config.yaml
head_dim: 64
vocab_size: 556
norm_place: "pre"
qk_norm: false
attn_scale: 0.125
tie_embeddings: true
init_std_up: 0.0409
lr_mult_down: 2.0
beta1: 0.95
decay_shape: "linear"
final_lr_fraction: 0.05
seq_len: 384
steps: 4709
dataset: "wikipedia_en"
Each number is 500 + 25 x the weight over its row's rms, rounded and kept within 0 to 999. Layers, rows and columns count from 0. Numbers have three digits each. The size before them is the row's rms in percent of the matrix's.

# layer 5 MLP down, 224x896, rms 0.0926, rows 0-213, columns 0-63
096:475511475502529501505512541507479496513501534538516489462464504457493478507505471500539497494496491460521461491511512542513458487504536496490472536510476510499508515512520545478520469504509491
098:502537491458463534447480486471449513509561519489499529453549468519493512489508517499498498476500481490498512488500494522541548487508533542493518526442471518509453493498487492509472458524538528
103:457513537475487518499503525529527529471536468458483459448498460511496497490518530498507498451499505524497472514500485468451472516471500505507465469508507487501521487458517510486515507524489520
099:533514511491486476516510451484506500514571463506482503489503492476515505493434486470549490475477480467538497481504509523501475472466434480458494531485509517489484520439488475531510539486487478
102:526477516530496513455507488462513532472480538513504489515526539513482480487563492489500491490473492514474525509546510510508481480505509508517509565499498507517531538495540478478507475439498504
102:495492508544519508475484478517462542502493512489515448501458504494487542498544524484447494540502474474473466516528487452517459505512478522518516462550511533481551479473500483529488518506489505
097:529509483507519525490477533465498472468485519514481524552497482504495549522533498496501493509487522487541518492487448482506487498505494524518524517527511522486501539528483507455519488514521494
102:488522513487529516508519537459519448553468494510506461502503468497505500519490486526491503493486478498457518448519466502541520472511538497502523489489510469537523491516474498491514507495510484
102:505506478535542529497529484510525481518540504510489507537441555468540514500541498538511509521471519518543521533480526499465499482468445466535495542518472527502532480509544475479490511510512508
096:451520475526485485501492491472482519492502514497518506498510473500476509494478511544516537510520495505538520510493480527522503481478466468507518528523504521498537489554446516481559530519503504
100:565478522481503496495537570496454461534490491486517533489512507509538488499495480499507520502462477542536502483529477484530529507514485500492519574499501485460480517472458485505527525466486482
103:495514495497541495481508550504508556489550487537530514465529508443509528538531525493519524510493519466526490529525469462489529500497498471495484474523455506493533481553513512461493475479491513
102:483503523533519487494501483533525530516501517528473526471519507528535490500510500469523480509485517504468498498535519486489457483510494525494507525465521535522494526448514504506513526518441518
102:505499473485487482480528543514508488473518501518472473501492523496475515518476490497471455499546490495526479470522500489513491502482452445455452476462502495537478496540504472475488517494499483
095:504514550484530504488497534549502480514489516472479493515518518506506516473481482454532486501516462501516501501504466498555557471477500484488496476499518489477496522490498492501511508512478497
100:489515500523570473492495522483517467502478512496536503516508488446522525491529516486468509520470475540551508467446491447499498503502470464506496479495518479469540482539496481540456517482524508
097:480538541505439478517527474503526512476455471506476509505480490507492540531498498479509493498492518484492513484535501481533472464491511477498460452474496489522496481492531503551457473494542500
099:513507482518486505499485517479495460488498486477469459432488472490498503485499475498531528510510508486486517507452468490495518469530519490494502453512493525515464526503452507467502478507500514
098:492555521455512486525518472501469496459538507522485508483496540465473513541530523484508509520485521514494539501493476470512489529525510553441465515507489505525512508505490509499503494488471510
096:454513527549496497495479491473511528429475536443504517510529484551498481513514458573495483475489460460541545530499466466502511516504483473506507486541513521469440479502510547528478496493505510
099:478501495498495531474461478464486457496446481547474477460499471488433518514468557473499470496522468449513541474496469543510488500499487467493510535519466476489507495469476530500516513527515516
097:497535511525478439498481413530540503506521513521508517540514470540437493507493531474518511501477509518507496505508521483487496446492499520447486501535496481518497522520483492515461532485526495
102:471528481532486475481514528486465515458509522508473514518498554510505493488524476518515510512497587508540493563474500520466489457526475517530495523502530525500447500522497534507486493566492509
099:488533533528504447504471520469463495515478499490513532479559495525517544541521517493550530458517471581497495474481515537522498513483518526484520533507520515508505472534496548513507489457484506
102:445493501485525517503510518516529513528558479520449544513471549521518482488526502480471534501518531486465476519530503549477487452524487515490500460497493517497515540482490569492456472458516488
102:469483506533508470531472509497482514507541533489472511492553500490500521508503498520461463483503500505487483491487499515532466510522503466540511493494486473498477482508475505505506510525465457
101:505484472551540513488490539502510482523506489480490481488514491510502509525504468480514491498465508510517516499515500506500501530504476474471514503485513475498427516463462484470455486537505526
097:492476507503464505458497497491531466558508480548508510491540498518525511503520496532493519491545481466483500512522514503521545526483490491459463499526446539513480485578521504475474509482481486
096:540474514481510532496537492485505535507486492542496486481507512506525480458472495487548507512507487469493487532528503475476477485487462433498515485473493517504534515482472518478484451503502528
099:516487473480535495499465462489477503492473503519509525476497482528489493509519474486550524530501499474484493498508489478462491520522475482465510473530485498518509500472507458529490525498483504
106:500512491546552527536574499498492494499504517552486480477519508531490499542492516450478517500507504458464506474513516474477520550524435517468510482517486481504541491519510523480488502516487494
102:530509479513490528483537493521461473497463507482471516533516507513528499530533488501527492478535497532466512561541487490533527531496510525474492499504494506563507483513525526483525487476488505
098:539488480491519512474528535526524469531450490478507474524483497474470485484512509504476531491432500511470483520488490446480538501556541489535497509505496484464429508501507504512499517502554508
101:480490496457491475504501543515495563503516517519495474521504479482525527476486477492484447511476557518501509504492513498498518468514509489476468489519497507495468508557548487487504504524490509
097:522491444508463496511467484507515475505510535521429513508522495524528488472491519478464514484503444534540477504512553478489443513497494497491475529496484465504491534510476576508445528498479482
100:497473465476515538474519472478548511508502495496490533494479491485539498514487525525532552511523513530524507475512469493480493490495500506487469491500506516498517543529522522542474493509452518
101:534493496487492475503525491470477502529543495481519471523527475496503490471492468449477483492478501495568520490533496495501514542509463475483525520513481531487457522522545508534525483534498487
100:534509494491518479506503492508544543505504509545495565514485482531443556468481467486492515466499497464507509498502491451546480481516500480486492540458487509482443468472495441533465521515541536
100:523508535526524461525506481537486487497522529483480488485517505480509514489478489495501514481516496507461495461526507488533484487496469486501480499446464628528531532439510495518482433531511484
100:528517499519502481485506480502492493529524505467499531517461505534564502456511530497474469519490485514518505525488499499504508537516486481546486452471519515507523490490488482505504509519513497
113:490494453555446506544465527519502475521509522484515488549476531503486511528511530501505530507464466475528492467497492486529525506483500497501494529490492485511497546508496488502490465496487507
097:458500479482511485508539512484515482501547522466519489497507479527465511501490484520503509496484516481474478522525462445510515520489526493554501462503534493491502521508491518500509531490496496
103:498476528497561499509443502505504516535524487494454474535506499519486520532496484515470547485506504505494487513533554480511478513502498500499505510513544460525519500471510494516558477453484497
110:470502479543495472524499494465490554536528478495555484459452477495474476502529472529479529475479506535527503537495524518484453502508497493467496490511546473505547466501503503533507515494552482
097:481510507492508552473500504502510474515510537514486531484474502514452473497543532498508474541492498510509548507468480493505511510522485487513537493490514539524557483529497491473507497510470498
108:492459525517441492510491522504519485510518478460515531546494465475488474508435519464542491493474516474485477489531453470497557465513503478466457487506445526487548457528472486480463497519485489
100:471530509458475501498510540465462472473550477527506481461542481507508479545517466493531502498502478506488500546454522466497472479514467509469501550503510476456503466493512503493472423506479466
097:517490469517495478499530471475509510465467492493512531519500519471461523490502467508507495483506568511492503533524520490523510469518455511571488474502507506537502512493535478470539519455533518
097:511553474489548474469478489484485483452517480482492465490555471479548494497507479528518528501524504508493522507510487473465480506498540503436509477521484541519511490466529476474495505474432495
107:478490504520488506488503511507509466430487499470487483486503472506569464555476493510462499486520501480487477493461498488492487509502502527533467518527456507466526516546455486495501463515504503
104:508526467478503539484488513517468515559451441519513524480463512491434521471428474509510450479515509499504491505521502489498490491499470492497473470521488536522470528474490516493507472501495511
102:490517504445442495533456471514516487510481515464488504519450476535441492582516511504477491514488512487484498471469472510539513451514539499472478517486504515478482507467477496494526452512504483
101:513528511525506464531523461448507538520525522498496540523506493504516491515532519536477459531478493526489481466501462507530481479521511544515514502521546494475550525468482505452561472487488482
101:474499485505505482480474521506485447564498498529474536494509434511458536478537474516525514527478460468478475497456453491497549539497478511495490536486490505454514489498515484505500500489478496
103:510499523478463521486522517505486469477481489495468504553510534504493509546528527518522490495470523525461504532481536501528503498509507540466487511519470505525492509481532478472513512515477495
099:492510499474503499498492541504489483494499555490487492505462565464512495500504475458529510485513513515501506544458454514535506492510477514534511478474516513456465488484508489503502541499484478
097:503527502482503537480505489460513529470467488526481483508501475435452498492492494504508525509495484465502481505546459511518500503496508461548491456503489511534446498490542449502489518513521509
100:508472521548543486469527516526497489488480485518502470506482542474461547515508498532515500497500525479520520524563518513484474498492532523507489532468532545531484531567478475458512481487475486
101:512466522514556509465458497526507502476517502498458479489492492504532485503517548515464550524468540524467506482498514492546480517464469502536487516509520509502518490437542506450507534538448489
101:512467492501486486491482528479541479522490546507519509514511496488480493484545468488474496461528543503457512488503547552514513519473509507516501466514519520502464494471489530504523517475477493
098:524466511488496525476483503538525508492481459487523522536507499494506461499518512537440487514502493451524529520469525481483566507508495505474465506469521511555515531463492465506479498509480481
099:544473463490513456457467518476484477528464465483531470542470519475533507513513519546521515481505569504501430493513495472503499498484497498517510432492503499485517510513488473488499535490497518
101:493465530525506490524492494538516496478490493538506533513515496493515535474479492445443465485515505507518512525493483518464470500487464514449514509477508493509474542493467508479480529516516476
103:501432505493540492448513496485502499504472449474530500561545460509476501484509484490501473538468441523513495503522527463540540515442521481497524479464485503480503467480492506534495537493478489
097:494519505496514487528509484499492501506496516527512487504517510492476516548474472473468486519509531492498518461517437528486504512491451512518502486524505521455508488480508484465473503481528484
112:498507506521477568453539525510465507514528500493477481539512501510522466483439511461465464473497517460450533484537503492467525557507525505521529530495499487469509475480528442487474535489525528
096:515508479496522484535494478539470476489449562531473498501480500528482517484485494479522476470466514444520547515496508496529508492524521456474501514488515536494501530472478518442472525525486530
098:532523515480512517487513485519479489465531479479511487471544481461508453482522457500529540477519474492545519498505538517499523471502485522507479513500486497511507510433462507491521467509459490
102:488512499441481495497484519493444495499452516496550492504513479466535508527493516475498518512499491519515497479508480499498514508559475509500474448486538511496552519509528542497487514513515478
095:506517492427524491518516520513510448509493514505524513486457526486544490482484555534477538512520464505430513474511514456470514500466528546466472506498520489535517481510430533481485470465480503
105:510498526511499496503512494510480492496501494461510521473519480488526498500495504483530519493499455480502499484496465498483500470524487462496485496531479539515515487494464530470492504505437511
096:480480503499462486524514493478514516469526476493485491501445509416506505497508503485521467533493484472481469491517480504502512521477436503507502474490484465516520499482510539465497477530506486
100:523475479487486520498484520513500527464531466472493499491483486490538512478506504508491451515524477463480467500471452491503549497524455490530489506475481497497540522462504510495507494494487516
097:516490531536450468512494475531498483530477499523494482516488542482500460467522528514511488460508522468464474503515505532504499494482506491537494477487511521512513493512517526506500487504516500
101:529498514543520449489493500532489527506515469479535478513518500494431479527498525486474487493509492491506512515477529494544508492490489460469499513493489511529485496477501471448467475468507520
101:514495539470497481519521483513499521491559502500481490500474506496463511476487505496480504457471554449511505496533538519490449554498474530526477509524491461471485526519504508535497493485491493
102:468490495507482507479513552505549515492483488583512507515478464510476521444526496489505485514465495470556541487520518452448514513515521511520470489505487516516507489510501488518490502521485489
100:463498531503485500489516514482465469460565501495493520493514478544516500525526490488517509529491528516518486461466509489519517452519505484524521482511505502506477514525490498507526514501508490
095:462503467508517524455501515469497483472534530527491485553502496519530512524500502551508469493501563490488519494500463520537532521509477488456477502490494552488561520546480523492525523502524533
099:520528483473480489516534479544524487499482504481499481472514553539489510504485494465496492505481526543509523506499531498464436500518512507525516510485525479485508462543494501511499520504474521
099:523497506464511482480499494521542499484481475485518507532471501495543539473487493476496462481512506553509463478479515461518486516509498553527478488483490505512536471479495482506484460511480507
096:510479487517511471490542553492488578538492504497486481505539498518474465478495509434521487445500518494524504512489491490508499472513462481483529524486525491523477459537519485522525516495529479
102:471484489525443534524547473521487487503521478494514518514506514495514528501485515500494507480503500508560499522457524518527459463475518515501523504498486475502478502482506499505497511497523514
097:493500428470548468499513526496532501532505528492509456480473541497513511475510548495526494530518485507501482460427511481459514494474514523498519544487531509518489474474503507505485526487495486
100:525475461495472505484501482515489488489505464493514500459474517520479522526511481505546499484473496481529469493535474513488521554498536518508480478520483533452509494495500539499498487486453519
098:507495504553484557531505500490555451493502514482532541490471552471504500492492519463516533476502489576480499477454500491527530500471458512478475458510525477492462505547494496486495499495483483
096:511506486499492490494508521530467480534480477450518472494486479544451516526526477516476465513514503557500473463519508530477489545495509551497505491501535493508508464471439490514510446515462527
097:516479489521469465524504464510493519486470499539520503542503546501520514507500524510498494501481479525491453501511513528495513485514504507436467435514475504482502513498511526524507485520481507
103:513453519543567510470469500488474520485468465479510474499509511496427507462506525462446490484522510550500496502501502489499507497472479516428517503510532472490494464485509529475524509513517476
105:485480508504498523510511546502504499493514490474507487483446495490473508531516508491522498487473505443463510497476498489488473479510501516513508514523515495519461533517475488504473491485496478
099:499523479489517515513479501489510469488496494504511464492477463518528511486495514480501477517533485470497478498479554528485527481463496484496516502513509485509458508457459528479519521494512489
099:485464473506481522488483512509533508455492519511543517547503505472551492498507473503509516503509536511481513543522493516506492534517534490481492507536498508514436493466474477470533524483509515
100:478518524527509493509477506581432521514545528491540493453469538479531492495452472523517502493461503541476549481533522512521515539529479507512478509492511479478498532510465512499490486491525537
101:464543467530496497522525497524487479517503495516532539497481488521507481498536462531473528473522513510511533506475507475482512532517494516499485503501447478497541487448482508535449495512529487
102:476548493518483522500526499509544485558506512489515489516503478453461512493531499512488522495522502487535508521507495486522478512528480501525492502477523523444497491513488545502509469527534521
099:532493480545493579540497491513513557504469494490522498485493529485502498545498545548533512561507504493525464512492526515480432507489536484473507548468532523502518527488548503567494521495469508
101:484490472509512524518532505468507474499512508479481497491472492514512474466502457511537509500506478476489476516497518508489501474484508488467499498503514493474508462512515514486518469453489475
100:504487504496463514487506466467498458508465466495510513512508450512540490482464522518526514488552475510471486503496515547493482459513513534496549462488497466546471545494489531469492493513499474
100:491516538489495487516482490505516518484531487519546537528494442445537483526514479513487508504519496501516520478489495473504529502497488511494513545515489518533518534486497507557490532474544518
103:513480471545463541545505513502473507491501500518521497487515470517510476531506506452477491548503531494516540520539476507519494488470481493512516512546511514502512518492490453514479501508511493
101:488517491507474520468513475514479538468473515503482468483496545521507513524526480511499539466520506499493501517511490495459458501465475509504524478502492518486442523526548485432505498451550508
099:497527540515499515534530488464480475474519452497446489486527493511490451560486532482483554495521481527518537506484487493521521473553468467514516480519456480484533513491484500447513500515513499
099:455455523479457474527507532492483504488475460463503462492498482483493492528498534486491501491500494542504481441474485512454505506509514517486534474530476485481560522532474545510474560507512497
099:547499489499553515479483492509505523528552535490533491466524455499479486470531466535460497478515472477507507462484499501497489486520472484509511511485500498483546506504557504532487475497560508
101:501502465519490516467471468500476475451489458523491502493522513486540489476521526471436505525500505487512506503472462488477506504542478519524515506524483473519511469496483512492551477490529513
100:489531467466496478479455480471425445521503518480461510515478466453493540462484491504478458493513506473462507484508501500515475477446501480509495479529510487516499444442503479461469500554490514
101:523525477516470537506476515488488545473522520517487501480515478479511509485461473572511504497512490489523497504477462479477531504501465472508498467478509484510487503504508491501448490482560495
098:468465502492468503555507515494492549552499501481513528537529508511499471503541493503534462474487481489535522500510535512473492527509515497509498499529516501506510482494542515500548487518474468
097:528536481478493486523526433498530484494509500512505477469495562506517516460482488465490483526552503462452501462502483502486466459503574521489541506513508465497475552462499531503445529508521506
105:507543518488501450441480485504486487484494508517496514468564475507492499513487517523503503527466524490473472518538521486515467516450546473476497480482508485493452506487474468510509528515514510
104:485515557508475518502510484506480537512522518499503556501525502502457480534456485491492480459466524552461449488454545528473525516520552516473534529498518516519528494458521504508492493465478524
093:488500511495478545520527500551491497502468484497511482502461485480459480464484500525469532508519506509483530485491520493499526507492521488481507489514501503492474511511507514493484499478494488
098:499526510509548534497505527505452495490484541525425520509526547506466517522502458498526506492483495494487493490507510523502492503515605503465461510446495523505478489510522517466503486511517531
102:521480480455493474448488491497507496502477513529505461506489502512514511513491488528486483534504506498492517495545546483479522485529525465474495526503499486480507455517499491521510499488491485
102:521465488510501538523468477429507540523506474497546528481507525478527470492527477444492527504566486524486485483511493434466480480475451470520482477520522532479499475497480513529506510497455473
101:445516526517505519465461481508456505554470486497497497527481525500490482464511475497538546502501499538472512506479505528458506467470514503519528463496549474524487483485432503517488487502491480
101:520486456507523506476511494469495486517527498485450486487511488459490483485443522479449529473460483490487439433471515510544500510512482484469461457488476537556502519486538497491538521501499532
111:539513502563519506481500482551476493493481503528485513503529533485521488503471502506465527476528509479513504507509491515495498470514532479518536504469522560525463497496473479460480537491536517
098:544466493449459494503525535498495498497467547522509507516506484505455470506458554488538523494504508480514456494467498500535440545512509524522503527525463432503531509493503502512485482523548506
101:490427515480515547483514489507519499485534502507474482495535537504526464484533497474482486491482441520482456477491495542490491505495530488458493511509575506531505488514538529540566442504495493
094:506484517463519506504504466494520490488513485548515535496499514500492516507514505499500527486477534528462474517495539506544527512473495473494487466452478470493489530503521480489519522501502490
098:501491505495536473504470510506527482483496503457488504536494453524451553507544503490490503492474519527512499463515500558502516477522475507452537480480523488518481499469479528510532480488469504
098:480534521501505498523524508478515475436522497472467525512459499491514490551484475507548508483509532461504531499449492500469457490505505514501484471507487475547478499501500490509508457499500517
098:485467546502503488465519475477524490501484467515493480531485475487520512468506473497510491496491536513407481532487524500494541525515478471515496489574526492501479504448502486458501467509533484
102:480495525488507493534510473478502495510500487471539505480511438512567562496546491529533476504524511476512492523445500523483510490477480526509533506503489460501467492531491494503515492476501504
100:508509440489518487490479486521496552479487496518493537500500496465451517498465473484531477497469517460524539501501519531434489476504519478507471559500481448466523537489450483473525446478520492
102:523488491517491474506487525489511520526521455519456520513474500552512542493523507500479487482501480525427470483499510502481451500520492482512548542509480518482510520500554485535513481498492508
106:507482512479518492523528487475486456483513470527545502510533456509520504480473475452547481474481483478528505473555501495517512482503557447489520486511465508494484504483455504525493498479521487
099:471492505509484500471484542517502470499533498465490512517529465524511488507504491542516438517471544506544503526513473465496498552468482485545487474495457481544462486457494498491460563520499527
097:499501481465497459506478541517537480481453514509507487518509552520523462495502514502496469518490482514455483472507509517508442501481495462510508463471509519514541508545520472493465474513505506
099:531525528517486490473523505495503480487481504516505522490515513505491497508501477521453483477533500474489516509502511512475518535519500508523480484462447548498468525513547527505494524542501497
099:488432482496484523531492506517505448481526506502528503553517505509506510521530501537512493477501496527506516512530499515525469482447479447513467531466482485458487459489493522517547512503534474
100:510491485518570433515534450470474516455495516491517524462477490513513512538474509455450538500539479469443478548514507535518511536537519515511501461491505498477503514529510500508499512512539504
095:495505520516494511553490429498486487521493494498524499499514473499550480489513497538539493485499506524514490491454495472552470499499497508512464536523533541504561462500519492509500465481477533
104:487474511490489538503500457488477426487518504518502492515533488447498468532532471483520503496493452496474495496506486517483514498500495471502524482471489495501487517519567515494512554523525521
095:541493520493544488496489453498505532447480498490461487479471476490525511481485500538492485498498498504436509494496536493548513519490511501527523498522481462506484481486460529535525498519495500
102:465514512477506461529490469498480496468485493505522489482444525530512520486527470490486494480495495465448467521500491517445491469489455554507480477453509493498482481528517513496494539489463520
102:512521509504467557526516469500512454498505489496531528513547516496522490477457489488503519474528509504521483486470498467510493499517463487531487512495490499498505479469486533489500541476527479
102:434483521571516516508517494512531523535561505479524519489467499461498480492524487515495493478513500538517496498482476503531494523464488489472468456454456493480530492487528533482504508530480476
099:516496490544507547475517457442486480493506494493483486493517477493473468493478484500501480499514505537480518517509513567472537449539487535534539530515545448465490545452488483511537517512508513
098:479498498474457527511493533493480509534444514489506497520535536529509521473551482560478531474495505492555515464495457551540517502511471512486486526501482463504470506489492522483505480498525494
102:487489453492481489498463469493546520523498505483533453528471491468442521498487543476477510480456497534491487498520493491526521502454483506491504460473545491479503508501521463536500498483494496
097:502475489505496510537504509468509483480514535487523475455539529498477514508486500517514467519512491456454504550492510526441538527491525550517497549503576474460463541513489466493520532504533503
099:506504523484505476486500467497493478515515482542512503517445503516503533510465487535486507521516500515520522543535474533484513527491514473494528491535548538507519507502514461521470458509478465
101:498539518491534538470530484502482505497495486517508457468523549477510453471495518495479468468520488519496509508542538526530531462482489470494498518527486525478498464427528533511512460532472495
101:514518531478459527507535469485512484498478509494465473478496513515494511475495510492483480516482493469496510507517488489486500453490496474489509472505546439509508478507520495529484558534499517
099:498543468475528489492516486512479484489532508526535475519480491483452509492471516461491500492479500495520512484531502499515523503521541469586519476513483500536486470477516489473501454476485507
102:481479489455486545523488514467501481511537511507498510487493460510505496523506533515504523519511525508489531487495506530500494507488547459501536474477538469493547510547518516547523485485466523
098:505498504478496484455537498514497439493485488520466488466530483508546534506496546493515475535499464533496497526475459484471512502507496524471519513476520475531499525513504485500480533521507521
097:462449524526483522515470504508525515493511483439502463515505513484469497536523538510520537476497551514500528539535509482504490541502541493516517519478497465485494504502548529511516535522484477
099:540501511440512494509557530462470534512520530500515493500491479502517479436479544501507511521519484445483542503537502497449491443468505501419480527469573537486484516480521470514504501516510489
096:469508514489508481464518437521526500501464515481512489468469513497537471504423517534516469518461475513488553499483566505512497557519489472520485492463497462506524492459473486489474512538534490
101:506450552504496498497509516486540471528472490458470539521512520484492498531497519480543505500496488495505518503461454522446528512479514463504489484496509514513524503473474516508525478491513504
098:517505502495454536504496499508484562483475483515483530466469495487507507466499468497517493495537536451519525499562508494511456467527512537534507541470494465436510542502501467510524507517521495
098:517526486499513480517487504455467489469452460474504513526512486477500467503520505517512507501469514505500513541514497495544514518513524530526526482525500518501484549489448514504516516505524505
104:508482500508531473517495562555532516467486490542479485468493491467476532521506484469527449518448484477523459505513503497476470498549476507496491492487488508507498491472493485521506494497511489
098:477467495473503556512430495479464467522534494524500488507480480508431499478479463472462480528515522534518514491484482469503499484433499507510494463531504468491486498537500514468513508485487474
096:455547473483510476518503471541505542512531542490480503460481536517461485534485481453499511482477503463458472494499501461516528516504523490500523496463485499500490522451458498530505523483460495
098:487522542511500479496502531515491525506455539496471498484496452579494502537521506455502538517503519475421505496501533504472437497488487511490527479508510530482494529519527461509535508481543516
094:471492459518504449530474544476466486500499521495500521526501499505556505477446548526541515509506482524471489512522521481507496449482502540489446546515521488516519458513508530544497462506510519
099:497493504482448510510471494509486495466514489459488532472514513530512472498487484473521513464501519539532528481490522495498447532464484511509508483516438511518487452518447474533476517486525485
102:499506489476486531560461550514493459507464499476484498493472466512472448563479483516494504490508467545476444464500504523542497489521512489454505473484486441469488511485502504501471510480472512
102:519485478529489505491563476480481503489506529499502486441517492516479489515531502520548511485521493533476489511503512513506495507507512500529494548510495529496535489537515531491495453482564499
095:507478503496450502467494532530513499483451503524495532544518488489477502507502514504546525535529475489458480516486502513503486485471506510562504501481466499483553428522492465492529455490504489
100:509477476495490493493504488551515511484502492520505477500490514514428527492532495505521453481500502477467453516530487481503534515505506508526470552469495507467482514471460475479531515487471467
100:518509479480506500482504471536477543465436481530467525505473509507474464506405488500526508523482490518501468510498521499454504511495490537506471508511508480492483463460473461526559522513483549
104:510518504521500463497472504495494527520470472487468531478531501543530511496487508493485503523514502527522502523522551503482445537500491547524477511506473493528521486501483452513489471493489535
100:497518472467525467467476484478511546485501553527465522496491447513496504497506521550509488506504467539472464470491508471535554535494539517460463537506504536539446467506505472490522485497540497
100:477500512523486504503481529502489562506522487531485496515517489504524511524478529506468492524509496505474490457505515486485530516495555551523482571478473503479456528510503468547541461482509504
103:527533490499479510496467512497523506518512485492485480514458503492561484519478538472525509544499484528523503508501485476502490540535524475536514479484452498513500491466534564500505531510497508
099:512518520510556470467454488514497520510551543493498511510472480503523491480506484497535470481532520441491535510519534539483511512484569516531484504488507483483534479489511486499499477501500519
095:495505489497534509536503497476562507489547490514537503454488554439487485496506526518495499473471497447497461509464504486456527534503483486457531495498529479486499499515502493503499514489553494
098:517489512486508485511469500542561510522483482492523466501516473521487480508480498508481512519461491472502496501527495494522451519488524485490505497474500494453491476552508476532516500456449468
107:552511460491480513479555506488490453493467466496523481489543465521506503538463473486541498526503518528506489529487519533484491486521504517537534589495472537506507504547525482532482528526473479
099:458484557487520508493531525468550533518508479511453508501525488516474484485530517475413513460530508514487512487522487512505480519513519529530527499485469502495518480440482441462480483451504503
100:478526471530500505483484470535539507506525475465478466478492530495482487460480535520513518515522514523527538465480507509501525489506476491499490503490461522509503500469508506492517465510490479
099:515529536464499460508477469502489484533518494480506513511515475504487510462483527473464509527502487526495516513518492490508460496515515486438479519485506494502500489520474536524517536546479460
100:489468492486483491499504485514530508500467492467501481492442461494509466430507501527521495525493441489468495465453522511507497494486504515490554495494507490511495516510469536490489501511509482
094:484469519549516508513501506517535501483475482503515507496531503496519508456532487516515493522471503485527543487502489535469528518544453511457487488506508474484507499542491507504487528528525497
097:511521530444491476484515460514487530534484533495529502514472498505506461526493513500469495476496504562478491500514513520483525491463573533486533487531527548539548496483502502505533505496458500
099:529485509518472468504487456490451454487470479498533505517479485526480476548490475477481466546508539519534497441488527492557510516508519494540514450520426503487490496483480477521479528500488480
100:500508493497463535488465502519489499477496518496491507548461468515455527514520483503498515495499491512516485482483477523535511512487439555551477502509476486523540510576545467504422475487492492
102:494503518477505511519444455462520498515507509495503509547572514515502489486496485504479495526500498467476500527465495489497480479494511502503522493543529493499443477517515503453517503477518471
111:507506493449502453527486495478504461472491442462489475526492478529528493510483480528498497518513526494509496504495440497490510514505495517542464487473446473460520510550550481497509509530499504
096:472490510494550493517483472527485496535508538516504497480492469483537509495535504501514514515541533479468483482509522515503496491494491502467524513503448486533482518458492512520482509472535505
097:523488502509533504495483511507527505534520453499492496508521490479482528539548524520499491495470513507515519530478488454480488512495469548516488525490499521513541481555527498506476533507525493
099:522499484479506489550531522466479514544455512497500509478477515478490501494552487524479504477462492500509442486560462521445426503495523494475525502499509489481474514531489532487504486511510510
094:479550542508485488543519473519516485528521510518516534514518504502512510479499462524475483511480512504542510509480509521511526518507464549493499487485501539530479494490497496496475433520509483
103:497521557519465453492519488546496496490555517512490476505489545495506504500510525493504516495509499481537515489513513471495505537496508515539522468505493493524556509510505475510502488518486512
099:506505498492490513498544512488511529536538498514505485504548533513521551460547505519491495500486469482564495450495453471489507476505507527543519488513476508486485479450462467527500527489463494
096:529460499496489475526474551501488504539498544576504515497489505494524494483493504539512531520500520505512485537453484497467496501499517475521510504500482515509488507545487472490485527430479518
099:491493522495540487509520453511520535500457522479454478507505575528526527450517532509471492514475504517506488496494478516460559465484523498504546493481527471524518490461541479480517507481532515
098:493478517490481473540467501517486524528493475461502501494513507480486530485505521525463485498529469468552529526493531499496450521487516485496528457532525474492492547536485470517481520498493497
099:470509504511567465513513474515530473475500496505511485485490488527485468492505505528536504492511471532513530492496524538546485505479505489527534485497495536489481492450509541502495518514532503
098:517480538495534477462517497464490534475492531531534516502514562501464495508506492463479464503505451498513526564527505509493546456519524477480490533516495519498463489498523483519507438492543509
098:504503469478490495479492530482465525531503436504487491510521500484480472495464503481495535498499512457525502506491535515521482496474501474504478495521502497471498535534472522487507476500477524
098:467489495511515557504487468521519521477484516503518489487477497486468475532468473496463492526499485529525483518488540515498497489472537518506468540491468508549522514529482479525441513521510513
099:496486469486508535500478534523507441503509546521510531476506483488483463522511496503468507500523469497409491532488513477504502539534491490480447504520475477492501532533552525501471496520520468
102:466491521505505527518484519502494464528477495515544487518481490497480497514471517523502552481492477536550527507510473530515517476539545504508508479494491471512528495486506523525487478467473513
097:470456557497498534468491487499523528482494510486502504508541491502498517502487510494479533501490496495519475505474522521512495498531469499478497545489507506492517491534532505524495533508471509
103:496519518538479522501528491467490518495490519518498497509467551489484510567486477496489532505519527486488527518482497563501465511517511537467515525510534519527458508540500527502475451503499530
101:533493532484451500513495490509485520474478484469492495495531539518529493491529499509486494548471481542479464497504491476499506497483455555530503530490515522507504511514496468505491489530445493
100:481481462459505514442524466503476466517465453458561490535509506504504502501462523478529497501473446484494497499504508491506439468473468485490521524508489470481547479470527512481458501483511501
098:499499480488529518518479522525528490478496483499489477543517472498571475484488498495483472499491492490528469514505522496478503501494514469466518487465504482483542450465511511479529486497494476
099:525529485505506472518509479542522510487461505511526474440510529502504498498470460511518507529489485500484519500509509497457476451443511492550494511505526533490504460531474509516521468513506493
097:516533497523496505487472519494459553505523511487490503480518485508526524511522495460542506527533505460499530524498481512540547522545475484480486470541555504501504531478541478511496518485487433
100:516493489506531483549481506495516458490516512482471525530457587457520443479480562485498498481551480499523527468487506540492531501471501500498487504502499506496490526485488504506508465487498491
096:508490492475480523468495503496501539477490482487526498509520501513493546449526498541518488501509521525544458499518531491485512460510478477501539518570513497480507523463518477491497521533519513
107:512505506539485470487497525476505472506522497495525483505464473496482508474482501494497486497526517503516517499460532476450496476504499518546488476498524530504511523524485457466481524510500510
108:537472524499489466497507520493489461541499525511488477506481516472452488526507512496527517481448474518498487503510465445532529535481521450497485506493533475500540488499523483502490488472536501
100:521476512480492537510510445479530519487484473480498518487471535571494478531476483504475479481503493519490492494523485480539459520516521479477463484533468465490513484509461496484514509511504511
101:478554532528506490520472494543452522480489537488478513505478498490512506461499500509491515500520543519508484468479491525510464514503501484529493546475556490499470533489494502498534532496477509
103:510512490462495498532488489515487538457497483525469481505483478506508521514473537460487502521485503473490528502480496517461520502480509469497508498518494476485481503546473523512525497484492503
098:488544505512539496515503522512510479543460500471518514501478524495442471454521460477516498503490531448521504490442485489550479497511495545451536499500534536501459504522489536530490472454445474